{"num_hidden_layers": 8, "hidden_size": 160, "num_attention_heads": 2, "num_key_value_heads": 2, "head_dim": 64, "intermediate_size": 640, "vocab_size": 1024, "hidden_act": "tanh_gelu", "norm": "layernorm", "norm_place": "pre", "norm_eps": 1e-05, "positions": "learned", "qk_norm": false, "attn_scale": 0.125, "bias": "all", "tie_word_embeddings": true, "parallel_block": false, "init": "normal", "init_std_qkv": 0.0433, "init_std_o": 0.0, "init_std_up": 0.0433, "init_std_down": 0.0, "optimizer": "soap_variant", "learning_rate": 0.00407, "beta1": 0.95, "beta2": 0.95, "weight_decay": 0.045, "lr_head": 0.00732, "max_grad_norm": 2.0, "warmup_steps": 200, "schedule": "wsd", "decay_fraction": 0.657, "decay_shape": "linear", "final_lr_fraction": 0.0, "batch_tokens": [16384, 32768], "max_seq_len": 1024, "doc_mask": true, "train_tokens": 124700000, "max_steps": 5279, "dataset": "wikipedia_en"}
Each number is 128 + 32 x the weight over its row's rms, rounded and kept within 0 to 255. Layers, rows and columns count from 0. Numbers have three digits each. The size before them is the row's rms in percent of the matrix's.

# q: layer 3 attention query, 128x160, rms 0.165, rows 100-119, columns 0-159
# k: layer 3 attention key, 128x160, rms 0.162, rows 100-119, columns 0-159
q100 097:155161135095115118165075068153172149131170144105118103148133176132056107085152126148146092159172130122184125135119132147146133141124122145113126073125142171098143169096162092119135151095148141168121108167138072147172157193124067143135086132170123188137160072112093167118126189225076110087087144146107081135071167047143153129159116132184133186138079116077152154116129118147126151080174145129120116145090132149117129161102158146164074115135160122178149137125190132104122083082119173
k100 096:117144159127058139130158128127158206144155120154122109179150113094136190119118145170123185116167063144093075157177142142031191145088101078137135168157159102124124130151126050136129123127094157125089111149094175155057152179142139144105111124088174129076091099167161141156149112123133107162095163134120083145136143117088129206152100140146140115183089137144095120131189128139121166151132165140098172116139175164120118106196123136127131083081083105131177127165142141110170115170149083
q101 095:154136129100110171103078134142202145155106165152124164091172069138099083085130132083165134149073128127154167168122190132089111169127113113140098155096104099087113102126145161124099109126060136136140087135143115124110129157148185135166180196125091128137108084094181088138172058127165093137114143168068138155085142128150116133199125199162120109125144061139110120118048167148199178148117147149097156149106158126055177148134149101117104117103123086136139116153095166179121134149130168
k101 097:095162134150125063160155138124118118117117142136113132126108076122088130173084136040117210112150084077175114119080142073103097093109135136103111137111115111186124158092178124167099139162131162102144112134055120096120085138145069066077127119145158102151148155147163107116133160090121154180113125109083164105176103148121124136102163132115128126154160108147150138174112042061118075113147160141101173086113111131090094152134088134069117115188149098106100126076147146101162181110169052
q102 088:162108103181075098138168111114058134108211096136096167165161115119155106130154075138064094153128133116087065076116110101145120087167136117085172140098137115137127114154216190142147092157076122132062164106126110086188119176160113143161078140082101118133126134163162110119092145118119103195163163176143135121145131164107140142152130119099114150170146201140111094148149142123173123136140127125165116144134066110210168091141159091140120095075086134116140195175121152144126150116143135
k102 091:101184129114179164077106165156148172155158207068102137119152134122120094186084142046161156098180129118166149119100144167136099137133112098124134077080149039179104125136083138153131153137156031180126152171119159073188115120102136098132140106139117087168125175134091091180094117123166107127148097122149101125131173161161136153133143126144090116095089168087097112108118161105127118136105087129159141137111153141145147160145115113129199142125198134138083149134126116154050106144136069
q103 088:135165083175123116068130112125188071138058076114145177140138092157150117164147120145128122149111138153155153145127112093135128127133101101140128109177188065112133143165067169186194126175059120083118134136113138124093099192116105108186154115086142078132113136146119134147164152129107155162187095153082125110121147130125123108157124111121153102128059153115129175044143160128142134109161186146129105058102151090151153090079160135088163189146104050161128134154086159121117125181090113
k103 086:106119128059146146115101152138137138080062154136083116092088121101147108148116102150118159141118151108095150159119118126111123126132083105086156135122023100108109108116150155175158071148146113161132144076155156086132174096078096121148124165090131115118128172126152056133122149135134171166113116151120213106151088155025156128109175121078113090093122081145144105179152074125123097092089101166131087080164122108102130149173146130187169148203134117116124086096126126172117172132200112
q104 088:176100123119090148103083171136147154085161108157089102150105148134105119135112111195172127132087086147078138136219139124164187059155097062118152129094129126142117123088163137103161131080134126142119130140183095044135103140110137079138119129113155100139114130180099136104096166132184140112139164103189151122125130138068126106187118205133091144094167133163152094132066142142151129106088113092041153115138124089137132205152125178125116132081106136141181139158141168094179095102089123
k104 086:157206119142148139117107122111121118107105170108116120084145139103144137127161142071005134136170177110152107129091165139097165126127111187119101174099114157123104185178150103158087078141203073142136149138112171086077129137115158113135116116148081152130126221125090096099114116124129082139092090140129141154072115078176156077117084100147126064110125170117141169120138094085156160112084151129156123158078104130174157092100105083128141175131129086043128130110153114133123161123103116
q105 092:104120099175149156110151128127124163108135162157088058113143125136140102109126143146185113182103134118147149136174148119072183160116148128110129149102124174058133111108141088145108087111114159155159095135073077124086125203115107135137141181143096145098114128171153185114158105120142141092198117116054191109196156147141064145110141111104142134115096159120088084160071162080125084140099122109109191103076187091135086096068125160108150168104123130155125098161099153112106129132207074
k105 094:131098075152135124130138080132149156163102123170147174134118164114099167205147202091169125146136173158123065168119170095092151089091154145103110108100085086181098145169142098124162122188114092064146141107104123126129174152146122125116177136081104087094164113161132136113143091106172148187129103140074094179071122132066128114144122117050162139100152110122188100112092095163138160081157152087156136078128137125133145111194107113105117145112122114057101091114118191145169168081116119
q106 097:118065181103086151082076151107102075107131158151147121153145092136160158137139097094127115165137181138067128117142157173124157103109114110129111192161097150122078158134076102118147126088113140141105152162130150159116141179092160126096115131114093080158157123139140128142104169182113078151129082122151144098110160130121099121157170105148126118143119120112080153076122207182047071107129115102114094093177150077157142119160070193108104074071088143061175097158180114114093129106164068
k106 093:174149176111068109128187155107084166099175106110086101111145200070114141118179048129136083132150105128112106114101135128131167169092132134158182104103128117145169147153118118119123102202100105196190121105171156045112115096165052107146076038158117122146120130148110078092157166147097092143124149131108163129133130162139117119125129168148162127126127131140129124125187077142150159071109142131142129101130086132148077141167187144207137112114122152115125143118139086149128126095157196
q107 081:120145083111107171061089150144117094116144190093082111134159170109165084158103144147166130114149096121101152165113162124102093105142110170085124091133113094141151141148132171152105096057144117105125115139120084139137105193184177161153117106102139132163103107151098114158174111144143141098155107058173127138109097118141144173094186128194074071138148130193109118096129069179157155114116110131141163103123147187031191091111109123111154182133093136109108182084139125140158129119113209
k107 087:113120167126181118105119125173113101117134126149117133165197074146101150105097141082142124088140119108061120145111145116210121148207105122103141125026095165129170110117142151133091138123146138114174187117102153096097150082160180105118175125188169189090083178146134131164135109115177189111156096158192181125110082167210074102155136110189150158121103144166168149142095150091097134077146119118121154170108104135123090152157178112115115144100157113087135152129131099132145109135102123
q108 091:127116084097116138121131169123102102143098108179198130127156092151102202096109148105146100123116069090086118128109158150129128120137141053093130114175193149111145135117148133109162077166093159187165135163127133039130155125184120120153102145118131067144135182122098125133134177165167111143112136182146195120108082094130168129144123130145120135079097153153188126149119111183021063140098106122139113125130118163158120098156114132139139085121094140115133121136105129108069113099051216
k108 092:134114112084091143131184095113100132122052176149096093081076110102088104146149094115108138122122170100125164082131069103102194132089200109199204113140086096117149154127068125149080171149160118110156126094097144162137129090156142095135122077183148177130159128100108149168150090177111100147133091065146119092106056123155156127152104142149115119083170128140112145157197181124123111073141106151105100184130119083092125096116140119124184092134130110119122164078104077169145106107098139
q109 090:139165163149135153113089173149093124164107144097119159110065102113119069141134107163073103159144160105110103106144114106110127151164151133157131138101165091162055103111138117132089106149106117180142164107147184103116120107112142140100127150173127150197079173075167148154103212132178172057037110172164090122179129115099111129195073099138118142102091113137109141133148131051146131148146131112127070113162112133166155128077194117147086137167083116074160147133113196154131146109137150
k109 093:096087096134107144166177157156149086171096154154168116131184147219101162141097123161188119092123154162172173152193145149191139112132088138126171086181151174111129176092160081048170120135172109076108155135137141214085136158110111129160133150130086118092153154151134149146102164138113159142147125110129070133108174139142141144136154105136108172149127107143191155125117108165130138088135099157126154122146183117103133099146151105162121158165101157200158107100200074181110142136145084
q110 090:125098177143131113141173177074174163105093163161150075138149166133141099098132175127158139074105144119133144099160126108134169144096119073124078086073146102147078158083136070115150133158101131102097130130122167183157079133104168085147148079096146135121134133116104143147124164151100118163124140146104132108103191158103144103135111127158084208056151117153074118177111094132099137103121078201093100133146149165184176145101061144159083146042147110101082169142128091100072133138112102
k110 089:149140114117071111114166117100151166097125092162118109084124111085098136148078083117192117126137192124080085104126116113113083155125140140129106130133102150096143093189128154166092096098147107185079135141228112123158111158139081176141037156132096111145168116143113136130110126159088099127087158173170134152141090116151202173109158076132138109111125151128093126108171162104119116122147146127117123117074139115092150038112152109175121077159076116090158094139099175083156149071110056
q111 084:150104125216155133113084115080085107143142143099148120138145115109098099144202113132090127123095128138118156136112110125113151106096150079125087139111150120092149156127132131137154129108066098144098178176125089167092140082119171113172160059196113126109061099172189111164146063117124149149134157096081125143182075084122117157166185141187134095158132176146118089084125198161147143124139126072214129123119159106130103110094140085131161074093102172162102100158079108146113088131163151
k111 082:126150096045157186168108111077149088119116066113137138152175163159150111138082165117145087183132113141194100069121140098147056142095076164132169077081095111167121129137181104161158160187109155097103074103092204093166168160120142099094070130131116118124142146133130181131092133130161155090138089139075155123147130134104134125161106133123117163111121175152124150158139050080093136151124135135118122096169074099053064090173118132106136141103122132155086124095125174104107127111128132
q112 082:088151175117146130159150092098139113131126099122163162164139148106160163136134134048170125089112067148078110085149089153181126163138148139078133179125113150147057141126113088146152137099216095091129130120068147137126091202153113152120092050096104155094109083113139104122119110138155171132056126118092151107137076121137118077127151140117093155129160079179165069127114122121095128151139117133200140130121130080154099098150107105168168080150145121092088191089158167109120151167171064
k112 082:119110122133134174129103142142163163123083122160092080108091114136151135125138081139179103148161133119147107099151109171135049121159125160132077163112149103113162125104114137098067163129045180149146164087140122107098119081112160124147109111184156111193157091078143085175088067076132105113085124163098082113136157141172066145163105068116129067168122169183070136053175171111102109133117119102130112158115090147128094112168103159135128117080099130068158087095126122137099081124104182
q113 083:100091125125141065100127112135173178162126135109095090160145130080183114124143124139145132128150121131159063130088162133084139141191154154114136119116153130164083183129098159162182131095083150122190142090097156136129073121107089108096150154150112092112109144143083120160068138087182134106084114157114142074148187146084085152171135107121126191141149071110112120164101116096109164123041157149206145171209120152128123133102148105113128109142126124160123085128125126203165112071190180
k113 086:133121104142136110133136156125116125146194115107125083084068096125119085165092233095162129163091099153195170135099093123132100134124103096053211120082181103141130138087175144092151149184063082125121149158119101142110123117080093091137107159118071154074126119140165116111095113182132150113082144126095145096082130110107075124094104114100135174127097151215132088157116138131120193136117150125124155165077156116131175140114132124128141154151139102124143193138167142133141206118095095
q114 083:165126127111046124138166229148137088135195101135068136178135147125164179142111124150132095120120091103150129158121140183107133138112120079124136142126120093116177141186110131141104158131106180118152115153155123130059093114132121168114122150164127136150073120152142148164142159118136144167106111140091115119066181157151111153123040188136104095128179114135123137100144064091086145152170104146087124125153117076131142127137132140156195076049098110136178159136135156107120166039192160
k114 087:099089156105143179125152163132048158101115137063156105114090168101104087092089147083131108114141148142077114132185174129129099195101170178122144117131127193138182122135165138112178116134178141201137098067126149132142089076118129107130084142135120144105093092126124076157164143157158092140114072118104148140184110057163142119105163060149124146156141106161108121161128116095109192118082165116126138097120130043140102163147145116100124123081106154115072113117209130110125068109156150
q115 080:104087124184189161114098141154148109138099124152036140184158132090080150101123125152179150130106162109165133153131142125116116105144124147103102114079142156168109097143102142122140141096165212120098113128088172119163120110145187108128080105107109045141120148149096099124150097046163114105148214139164085173121089176139127173107174081125104131135142126070129152152097121163163089161123187090147158164070143138150144091116099069117152160135103130133116158089060085127083102086147140
k115 092:095182168096125111118104162149145141164152109103167148111178107176054090083155167109126097116172095142097143134119178152103179113140168111105072132129161140086122183145165132097135141085113130142114211149166128139141158128148105078068222174143178132127121157078179186119061095155123208114129109068150090170096088185155101155196107143119135134091127120109187110095105132162147119143120144106173128148110101175111121144140134156063124154145162123129167148132117103117091129157137121
q116 083:109129087168149078139095163116145123168157095114133127144093102102126142138158108095146129127157102185125081127129138169134147112100133147178220125093129059143131120125148089132155149101091162164129142117112198068147201137113144104146164075147093110102221178142156139118106063072098101121141162170094155156119125109116144121119115152134124195145115143082178127121127068097166207106126164147103176099069122155105085094122091142206092153139130106127113101176109111168136143082140075
k116 089:108146125149084155129145082157118193164145182131087154113150155105157120096162185101084070086184143147164107142105170137149122110180082067107120124130159094129109090085135114092090171088116112085092130153200112132178115150168159107112132118083108153187112166111080109110111118143118172115090193166166134147152130133035121093118123138135192117124139122136102130110137197096111113162118068159107121068114159078142105163098113132087127163174106122160132139107193174140126198144168128
q117 099:119151114118124111131095101122158131101095155144185075095133150110120113128145155156078110108146166189091106104105163160121162144106156130140100123188098123059167060111136187090089102114133181063173137157052160136116152118117121109118119153125162160119159093112176180101142087145122140116165121086106081176078103126165236108113146076181138143156099199092130131163126110118099161095071132114101131168121178094132095107099119130063081106114165098107105063092150110103124114118153107
k117 098:233095139128095107104077048106131149120126088119132124103105106093112134145180081139129114124145168128104134106092128105074179154121112171091088155097096124108107129113106078162121115093105108119060073128101143131127177169165122149199170153096105154077118138116140114133098159149138186131158173154133040076145151128072102156094107156065130228151161191110147106157152175111117158166158172113132100145120161181157129117143127100139118113153130164154150108080157099094138152145109130
q118 081:108216152100164126133105082178140136061143134087131117112103085118137095198127131125109108123135124113132176099142185048131062134159107168088081134152163131131109129140116033166168164128167107135111065107155159111115162131154107173111116087159154068104098170149166065097126115133156166160083123105135154146155124076101119124205152156200074136129057153120110125101087139153120118167114117125184160140161095134110175124108088073139119131109141144145139144134166160107145165153094132
k118 086:190138157160145168189145212111077066121159128159122107174118141180091117091098163117077119120135137096152134075111040142130135136116072129100177146116144132205110092144137130108125187193156175170130188106059139187143100118054104117119091130096154080186120173135162133112112125109110156105125183104104089105156117151121148107138105092134120075166122122124114172087096123138123144114135168102160091118167155095115157083136124097143121154119116134114104145109157185173092116081176158
q119 087:160136106135109187108101170116160213080158138094146135167138093171125174128091107179115151141152157124100193162190135092092121049188088140152071154102091120122180157118168115137128130124179144089147181112147155156105119161141116149079112150093058158127114144104121117176111153107198092176092115086075136161071139112109126118160128146141122089105145135148087081114144174166139102149146088083127161076133146181142164111125165094166150157107177086128170142173117116094170132096157119
k119 084:132209154140137111158119127167127073088122070107085141174116201076123098110137140087110184143140135142154103177172132126084150109128134136103106098099168123139174142128145134126147113134173145193158101127107160118147120104103134098159139128113142079081082107207113125074117158161120127151152148151144143122190154087190106129114125081083125136091116149138086178131083085081191114125110092135159117192122062079180140180141107115114130140193109155145116107074178130201103168073140132